config.toml
num_key_value_heads = 3
intermediate_size = 256
norm_eps = 1e-05
rope_fraction = 1.0
bias = "none"
tie_word_embeddings = false
lr_mult_up = 0.766
beta2 = 0.98
decay_shape = "pow"
max_steps = 4856
Each number is 500 + 25 x the weight over its row's rms, rounded and kept within 0 to 999. Layers, rows and columns count from 0. Numbers have three digits each. The size before them is the row's rms in percent of the matrix's.

# layer 5 MLP gate, 256x96, rms 0.143, rows 202-255, columns 48-95
105:495454500494513464547518483478509537493496516480504486494500492511529486520484509498483517533473549543498509467485485507520505520503532515504421
102:528506521496469502473523534517477475503458502502505506493526472519518487461521547518507507493501557488529506510512503489500539496503536475491494
109:531464507518525530475512473472503498507481491488526518533484490440510545489503520536531519503441520442488474532490480468495468493485493477486491
089:500530464515543500508452471498535509458511505541450509519530484512510507542521471498534543503515475518471492487484458490487503482524475489482503
107:500540489489521473459490485498496473478450521531528509497515504525508444496523494477518568482498511516517507478498513503485525473506543512537446
105:501489508502483540496482507522511465521479498536520515468482503516492487515522514535515455517503472494539502483492519519440451540557524489480473
112:498441506489515527510492494494507491508499489535553519476533532541488517487524495548520504490497473471499479512467465484502519522487553505500501
113:522553463462462508484486477532486526537507538508493491543491548515491500464522503473479481489463445499514515528508489503485487522505483501514493
112:512492473490523473517511463529461484489503522476507544522495502499517510508517489493498513496504502524477499498509486474453479486454544514525484
113:524496494479530502458485551524518528494444528479552464520467495503507535485495520517507455523466517469460481503531509478467491508488518527474523
087:481491484538492526497539465507479510535482456467521512493521505477509469515481563550507517503474479471531489418506518527507543530518490511498496
097:513460534469494484521504466512490503484527496501513511485512489495478497532492485456541510501497495522524544568491469439509523504491526457487488
093:456479496492509498463522513469510487569475476524508523504482538474487551520471519501473482541502536470474496502532512479484504539501500464510508
108:467488503540502530489484517472525485504446525545519499480517514558506504467491516515498499488504500476512515517519525487498495524486537540534506
100:492505522525492568535501519503515443507473524528520506492432464513510557474529516470483491499491514516504513481546525493527491480577479517484476
091:503490550533496487499515444539502487514475512528488514524517532488440508483504486486517530480529510493455551510527511476484514565462529510505518
097:516503458509504514451469467487481512507463521484522497519554498470495449549528498470522548549477518480505495500526528550561493474501475510475547
086:506489519514505537489459486491495489461497555461455491483513496491521483521494482537511515494518521457482501536489462512471490511503507460495529
092:557483521488488528491460509498533483490503501517481510470504518475502479526472511497541495522568472478503509487504478549490484529481471540504470
101:521511493507548488531473486469520469503454546495535505552502494480494487495519485511537498497493473493510513508508528468529545496475499509508471
105:494489499538481482506475469526521476495481566556520500513528517493483538480487492512501466520506524510529489521509441494499472514513539519516530
104:475500500485468519499460500477502512501496516484519558537511522479510476453483521503496527506459495513546485510533509502522498470525503492513465
111:481489506510512487508529500506532508531544487535546497516511507501466500483448481518540532451472532492495497512472551515528477521484513526553541
117:498460531536518514479504515496532510522529539513487499477479513500491478500494495482494509514462532498493489515516522494481495524453534525485502
102:509507458466508549487507509511491522501527518472508464500550483517546486504481465520538480484461487554497489488499493501548514503532445509466487
093:509516502544510507535497468484517488490448524464483491481519518503484479458487475492486496502483470440467507483478495532488471510525521502516501
104:513499557513458501520507523533493481549491502481472470512499544537491482506483554505485503490472545516511491492474519494518523509533543512489494
109:530516521461473492498529493535469508475488520514513499533481519531462554530552501472510519523488542521518525520503466535482542509534547492491507
106:511489469523493477513521481484528489453524498493518479490500488516504541493495511542476513513509458494502500491469499489458493513479511516487523
093:540528515467485500523516534482518485497501444504515500507533481521518508494487522501500507451502488468561447473473549514523550526542509496456459
102:485512513486498520462495488509515483474519503527534530510455485504477525502563483468538471462454507495526512535529502510452527506527520459499497
088:522536486492470541495494507494519504466501479525526526516518488483519523509490471498518516501451492493521534488511502500506527549502462524504511
108:482511514470499507481472532467469510496499506465480517539491509488560479485506526554480478483482527496527526505506498470520535479484530542541475
104:487486463493530537483484485479476496524490500509472536506503517520478486480498491480489518494479501502467497535479481518481530537476543531537493
098:478473516526487536509513489523543500538524494487472552525490557516516525492505527509502488514478512500473477512547529450495506502501521478517537
100:489479542491505508460505471520505496492468508504527512496506473479497511488509524507455523477493504511450462495514558522502497528470511553535487
089:506481458526503524500475483477478501491511503529504478485496496454490559507467522469461470495507534478543515498531490518516492505468469502513503
099:511504487480504520483489509455513503519465547505478491501511509534517463512448445496527514479557497491459504486480519523527509517478515506507473
100:539473462491528496455532530468487490502475519474490499504458494489499479488533527486497540522485510471481505483499504492475502472516533454518492
105:531526492497534507530541505502519539496476586481489502504494509497525487521557472525485511492505488511517511493512465460436490485480548497520520
095:487530497492477487520498516479491519502489490445486507506512549515475500518476511504473544506479501512513524472484537511482484531572513526436507
108:519482485525502458485525522513496503497502541496505505496478456552466521490558508480497520492473490491529480471564487502487461514503492527462461
092:494527527470533459516542504442536539536480529457489466511483467453465522503504539479505464469498479508465503462480522451522529485504526524470492
093:517467483505530494516464490495488562505426528509482481500482491494477524536464526532496509523515502541527487520491476489484466526527528429483493
097:503493479504513472483486516500457498489534505503498460566513487518485480470522466494504517524516475494502578499502508493474465467527495488447500
100:537483517513513491509467529473464461525512475526514458503560509487563565489536512466517513519478493480547513486472488524509522490493528509532512
096:539512482502464537505525553472530508516512520534485492493481466565486533506525512476480467500481521460514498466511524508485457483512503502486505
099:521528513478458511458494542461525488525463491494513486471459488515477522476491510507510554452498495536482504453481479493534473499452491490507474
137:520474480503493487535502496534485485449490516458544504518553473488475500527547482506535513466464495503515462502494497482491491502495506514519474
091:503484494498516492483498448498496507532474503515483547491471557549484506446505529520521518461531495502479496542495478514475481506484501505493493
100:532492457515489530482467474534521502505509530454484518488525510532487452522500496486491527511476535550469461489489464500548520453470519505534519
098:478483457494476539500453494499492525540461508498535539489524524520492491470527500486471507490475485522512476494456471479496541505501492539512502
100:490539517529500513482463450496540509485425522515541514507494505511511530457535539502530530488476511489463473495521483532467496485497563504529491
107:503523500507467498508439534485519492500472563523533455524546529498499538472478490500533535517495496502464521519538509548511506524505527493491507
# layer 5 MLP up, 256x96, rms 0.147, rows 202-255, columns 48-95
103:466472512543477492482472524525544549507493529521511451515509457481485511501520504517477521508507502480473518471494510488485486534457511559469482
109:473497482500492505532531491493496470518477504516467545489465467492507508514494513522450479503500468512489494503565536473513532549463505477528537
105:496513518505485496464563509486496510508513470502518494454483491533455494477544545444505554462493507493456464509497473529527525487490517498491521
096:504499530506527468524462499527497474496527520501511488497489534509477542466479461539496498519512495483525529498535491477541470538480503518512479
114:510526540538481524558485517514454503482490536501483532518457509508497483517508493488508489476489504485478555539515506552553487511457499453522514
108:499529489465499459507455525483485507506493525503482448451455484485527529475489511502515495481466530512492555485512484474485479467504466463505514
109:490515519526513512471499479531536500513463517511524548518474475522538499487526536513498483435517508470511510539492509509477551551513482549504536
104:468496505480500514478504542512464510518541492524489469528472512504508508539496516544548485529473509490512518516504514524463494480497507496481463
113:530520476488490486505471508492451497511546515460489493482519550506480528479518471500512551491477478523500546526493479478480531500455534469496468
115:493527482489470521498532545517518538492525511497483517498476505488522513478515484482551510471446473520477550487503517519467516498494512488511532
097:488533499494500490530514502484465476499489500499513479478508508526517491506464462520520441553505492504524571609520484488509497543492483467453451
115:483485520500498537497520518516494524474535454480530479536493550470522481501490501514504495461510427499481550598530502508508512508534484487502468
087:506548472488506506457498496492517518511511512475444482465522519485497547464482491514501483489488514487518505493506489483461440494490471489566507
111:539521485459473502528484499467526521455539471495560452475525475483506498511487462489529530511473505458483458475532525502548493464508521488555478
102:497500499498527548486540536501496484555487483524505483479459486522492495496512514469466514525481500503471517500461503433515490491498499491523494
095:538489536481528515504521511532500490478521471512502548529498486445517545488513527507482499471486466516524484548467482559524465500509517515501462
090:461464506503546527508566496505528453456481460541511495449436524487481514507468506508490518476499480495509485483486504503482513541534524511521428
084:501466464461488478503509503525502470474491540476537480438485523461531519528498508463494513555492466509521496494501452503482485501499544464481537
095:531484508504473551537513464484502476487483517472562521448489522503490525475481515515504494486538457541518508498464520530518508527505478483464484
105:486492508485451491497513506501531494509451533464540528501501503539477408517495485505509547481483494502506489501491509490465516503524507472497535
095:506535505502508530500490535478456464518489502489512561459470530526523480551511522491501482469504467511475467504508487529485515464530463471532488
105:508521502561476510541525499547549522509473510516524477508507520515489519463509501514496497541454547469554511550449533511496530473517508481501495
126:548482479489533485503505471538477506473552537491501530506540476491452494502478494497518523508532548512466498507519510496505511479479486538526499
111:548508537437487486492520471514467453487438480430518498513499462514523498483489486497540524479491504533500534491485481511505543472501521511534515
092:455496526512498471532520490520489506501503533517488560532472470523492521494471506511538511533527457437487501506528491526463495486520511517510480
096:497510513553518504486518450488520443486517510455487510507503520506457512470479509505461480473500512468501509478413488498497524542501506508533513
099:520485473484511528509475513518506439461515483509494482523551453511523502518520547519551512504468532477521468471488505521504540529462511511548498
114:524535473443461450467492478520467543503484478454511522499514452506486506474486504518501510477499467502494500488459482468498505499483491444506513
084:439498539518475536555489511499498507507527524481506496503490461494473499485499541499477502564491508463493490508512474538515499527457529458490494
090:487543520507524536475510537482502535487549501518502527498470506475495516487482507494504492500454537488543546501484496500499507523529526492519524
099:522478508507557467513534516463524510476498498461456474496515460498521509519504490501501485551526537492487477506523475515516478495508508532529476
094:521495467508493509454484505534480533519496472521513487503537518499491548492496496510500539524538522519502501481505491489484501508590491502467463
101:462495528528495522532507476492536497488492454522474511469533502513474490502483511505508493500524490528519505445492507482506546552504523535489503
102:496477516487494546457490517538493491556522477488494494509459513524508518484547513482524485493492491440500518529511497515474487515464471485496497
100:529507525494512537519506463518518467535510526572531501470497504482518475469527476487555501531491533515500520533458538496461477509534518453485468
101:458491507569467507504473469512496553497550491536519526540517501496451501511501534506520518533523465504455437500515519526466510509513502488518484
078:532493463491494541526464473506462510477502524485503482483505503496495448510498554486515548493516565481463478504485499499485536526458521502497471
095:477531490481524448502502511482514527527514520486489554496501511510530462496495442506480510484518518502480498478533480468502451531483473508493454
105:474493535461526493539451502476504502518511488486475453494538516458459494513483500547499513491486480521487479550492545506522467489504493518490461
107:513564460515479502446470495456535539504469487462476454507525517504497494469481551512515498528486469494514484497526511516500511519496470492452496
098:527484519516510513512497556480487534515491486494543519513487496507478485509496464487479493507518526548552531497496542498527486514517515473524502
108:492469500500483502535498500537478488501525521476454499504519504509547525517497524493497476546467500479534484481546487524510503490534488508512446
093:518496555478484487527469520475504506514454499486509489481481492489460517501506550525508456455531471525494463449482517492508504454474538518517505
089:512448504496478456473488511481468530461498495540514549542494491477534457476507518532514474491498525558478514524497535535482485530508484516499476
094:475528564515506503513526504538500504503482496481472476507449470466498516514498513487466476496487536494465484451510499505552514453471499454457499
108:471514524513477520463492540494501503481479480489475499544550541479511507534494542478542508415503489480522517534501576528509521474516502499489510
097:502494502537521516508457462493549498535490488472512546443497540479524512496544505483486522504507532456477491501502519502530508506507500527542491
103:512490507475483515535453487492477473468484533510477521509456511532471497493479496518531512503481507465483558493518498463481458482511480537512502
141:535519530507491485504494505493514485524516491539487460496462528502517503508497498462494482492505520527520494472480456536529486539465532491504522
093:528496468471528490500523498539471486494515478548482470520532516512483522501500489484544495477502459453488515491506536504467503479482506500528472
094:491438508493502489488484484488462511527529509478524528491540491511509522512494521561494501465499526505498528537475535522430491508533514519512489
100:498511513542460551518525488489510518553482487488557483518520523510492519494495508486519468521504517494504556535481500486507488492441478505561495
103:504503479468499500502499470493515462514512538508512500488488505512492492397507494502482490481496480447491471492500527497468468543526535448514456
111:522505527459513498513474506462509482495479526544465498473502541507467499496491485468510532503489497547508540509493511515472506526495474478447503
# layer 5 MLP down (transposed), 256x96, rms 0.191, rows 202-255, columns 48-95
094:527468529512564480487447504501467482548503465522477502530468536520500476479491543494513465515505474491518533516541488504491474521488490465479495
099:490483520495484472537476487473572483496497479527500475440514510502520526487516491458501478524480487486506505484526531500485492492510548476538530
093:506517493488490507550485493510512492511494507552519545519543563480495530506465490522520520495490492503506486480462506522535470458458476494425490
098:466505490473485498467506492516528526470488518488506508538453473508480539508529477509477466492471526543481437515477473472475532527478519495508460
110:554465467490528499532511474545543545508502531495501509510501495478470555474487536484498529466462445490513508513518530506503470461521486532505491
099:524518523452485517478463493544505497473495496452525519496505506503513450467517493540503499508461495447567486472501515536480488535507534490494490
102:496476490553519552509524530527540507481512522469519478525489507494476527527527454460528468486497497508473488570459498493473461471506492484499517
100:485480470467524512520513495511500488495476490525534467509521516489524479527502507524497486492465539465551506498493469514489484486553502486461495
108:497534486517546473519492503494572499493501530514461482519504448500475516476538446503467472486497468514530538501489529479506461489490477492558505
114:496489503501499465550461525436492469529471469538502502456489471502467533498510470528498540474489519509450504497535502477519504484495508537509537
097:487490487529483479529496500502508485558465467512427523456542455502503492496524467506455510539496528487534501522466465502524529454539510544537500
114:457512543474487508457469507521463510500529520510554499503460461527483484527460531498509480482480420498456498530519506505485513486490513520499464
096:500480527516481482534471492474539504466513497507479508478490528522529432452529512520513529530505504507527503517481454529512524478512475554545477
112:516508502461475485474499531539478518471472507482401554485495470507520514504531468532471488543473496501510475481502481457490505481513512523449475
108:510506535480518529500452501494521497487508519468611551464480478513507500497484477497491487532498527518486509500464510452488484502543484499500499
100:547489470506504493506516496538505484512479516523527507502495482524496492439463533464519486480481531557469483514555507490495514479502473501499531
099:523527507473494500515498480510510525518508499502432519529540479510499490468484520531491478487504442508506537482512483487461486490484555490497452
103:494508536531497503542498502496472481483510520487443477461535496504495536506539466484467529476507554486502527498487498459476505513476500505480519
086:457503501496509491482477526471482511480471479494366488506494479534489518494532479524485520493461486505513507493515483484543498500534490494509505
103:496535475478502534490518487543476473493487516477471490447520510481503486534479492498506506490525496522505547513490489498454523478470482558510459
096:466483494498504510537505510457534483482484533499538477527546495500501521459496495518506450486509523503532477509470528483484547472516591481477504
099:479465513526496483491511504551433487490506511525517475533523514490514501468479528493494507494510483528528533518528551472478514482519529510563515
123:507497492469526512513495488581494527508490510532506481458498495469508507497471477511476502491505520548487519466456509493489510522491493521519522
109:493483469505516484492498490504506477493480512469535509518518504524496526515535502534500477533552481508511477486499491567526454525486508520514504
096:465522495498465504476515532464458502478509493521404466516509501516477478471536479496536538463459459484516507509490484516487508504494509485497515
092:500458485502497450473513549465518473499507446528509515453511480511507468497546484534477544494505527524530524541515493538517501455496481524519511
097:487443508542540515495512493499531502517556514481563537514477488468489467534475469492468472503497457511488448491492532505502483521514541494486509
113:457541535456475529497487534469446508436502456505459509454485518554495501491517506509511493526485507511487489499493476473513512466524510546546486
095:489483526458467513489485523481489493438508559464492448511549485511491496530479482496509490479530483535489484509507501511508540481510486468505476
093:536493530511472524478517487478504499491482511506508521525470501515527474498536464493510485546555514529496469504507502471484510504451496498459495
101:514499516495520557519512529475470477495506496449453475517522523478551510503516496479499496477544506519500495472524480492507486475477446438504499
096:546462533500508521497498506464519465483468486482503537504531447485497535491491516492498502494519464511492519518463502536519477484521533509517536
098:479489471488518526489465483585462530523509517527548490541508515446512525482473485487499483484490490489482529524539514477500482500481507476484479
099:511491544457520514478472511500501510468495468466490490542495514511482553478515481513526541534524508483539490519547449484544527489476504490472519
099:479473494513440514486508441467509504489516506518548520481469514491519533488495502501505477461489553525509524482448540495548482469515506490482496
090:489500478438484476479494489524453465497527537508565473437526474505497470489532515502503480486489545482549503496484516516458504458507466500506491
096:461497459519497475455493490496517477501540499500594483489468461524472559476488481462472444474490482484517511503539502493514485490500514473531511
093:444519497522520517521473513457498479455499483512473480484478480523459519472466460500507557491493533499519487508512521471513529500498489452572516
106:512499492494529469490514504428471470473532507485485502470497532480489515483484506484500502483520498515509513491509491485508502449460555480506491
106:503498491493541532470491430546509485519501494523568505512478508493501458497481487479499523539484492513493523496514460494466487442497517505488454
098:470504487537497507523535497461522504466460485496494547500522520549506475466508485484531480503511480540520505524500488521456488490498533480531462
104:527442514524480507496497491503472524460511470486510545515463469455481508497534490523514510533528505502519504505473548510539532512518476487514471
101:514510516492486495483502481449471549472571499500454504454467502501500528497480448508494523479478496478490483516507503527472537496497459517501525
095:494519529511466532542517531550503501507492552494556462514487507492494548530486469531511494520505466512543485508479491525481507479496481486529483
099:517497478514507540459520513502520522465501539495508537494456475511454512519500515488461504511488547453481483475523517476516513564489488515523524
108:513505504517513495526511515506479471461500439497528511504491517480504499490502533459534543487511517547535484513490471528513444467452516500475482
094:487510508492506475467501490498445510497506476519541480497498501520470509542516522448485486509456467500480510440441471489509495487528523475528482
108:497533481502481536483498515455511482502459518511506499511434508514467533503506465473520497501508479523521499502504494457503505485468474508531513
108:534489532495451471474482505491474518498490511514482512505452464523479449503469464536514508471515573482477504473515472475472493501504542529475469
091:474512511536475496537514480469511517518527527513476446501448483490506475553500499521502509528499487485474488486444514492535505484486494518483503
098:488477514527519469489457467475472500514483494476526484460516515508529458514487465485525502482508515514440537463497500494500477476529527524496505
102:501512472496500540459506510540481466510499488481466482524486506508504513470517536548529520509455463526536496527493532460478517492493490491532477
104:438479559503455470504517518498497474478505511502552475456510534501514483512508523491519483527531470457513508497448487516463506509502531448539477
113:466511497513495548500515510513505489527473475484497468458475516524517467504502509493463549486477497513483478499495542513487564471512504453512470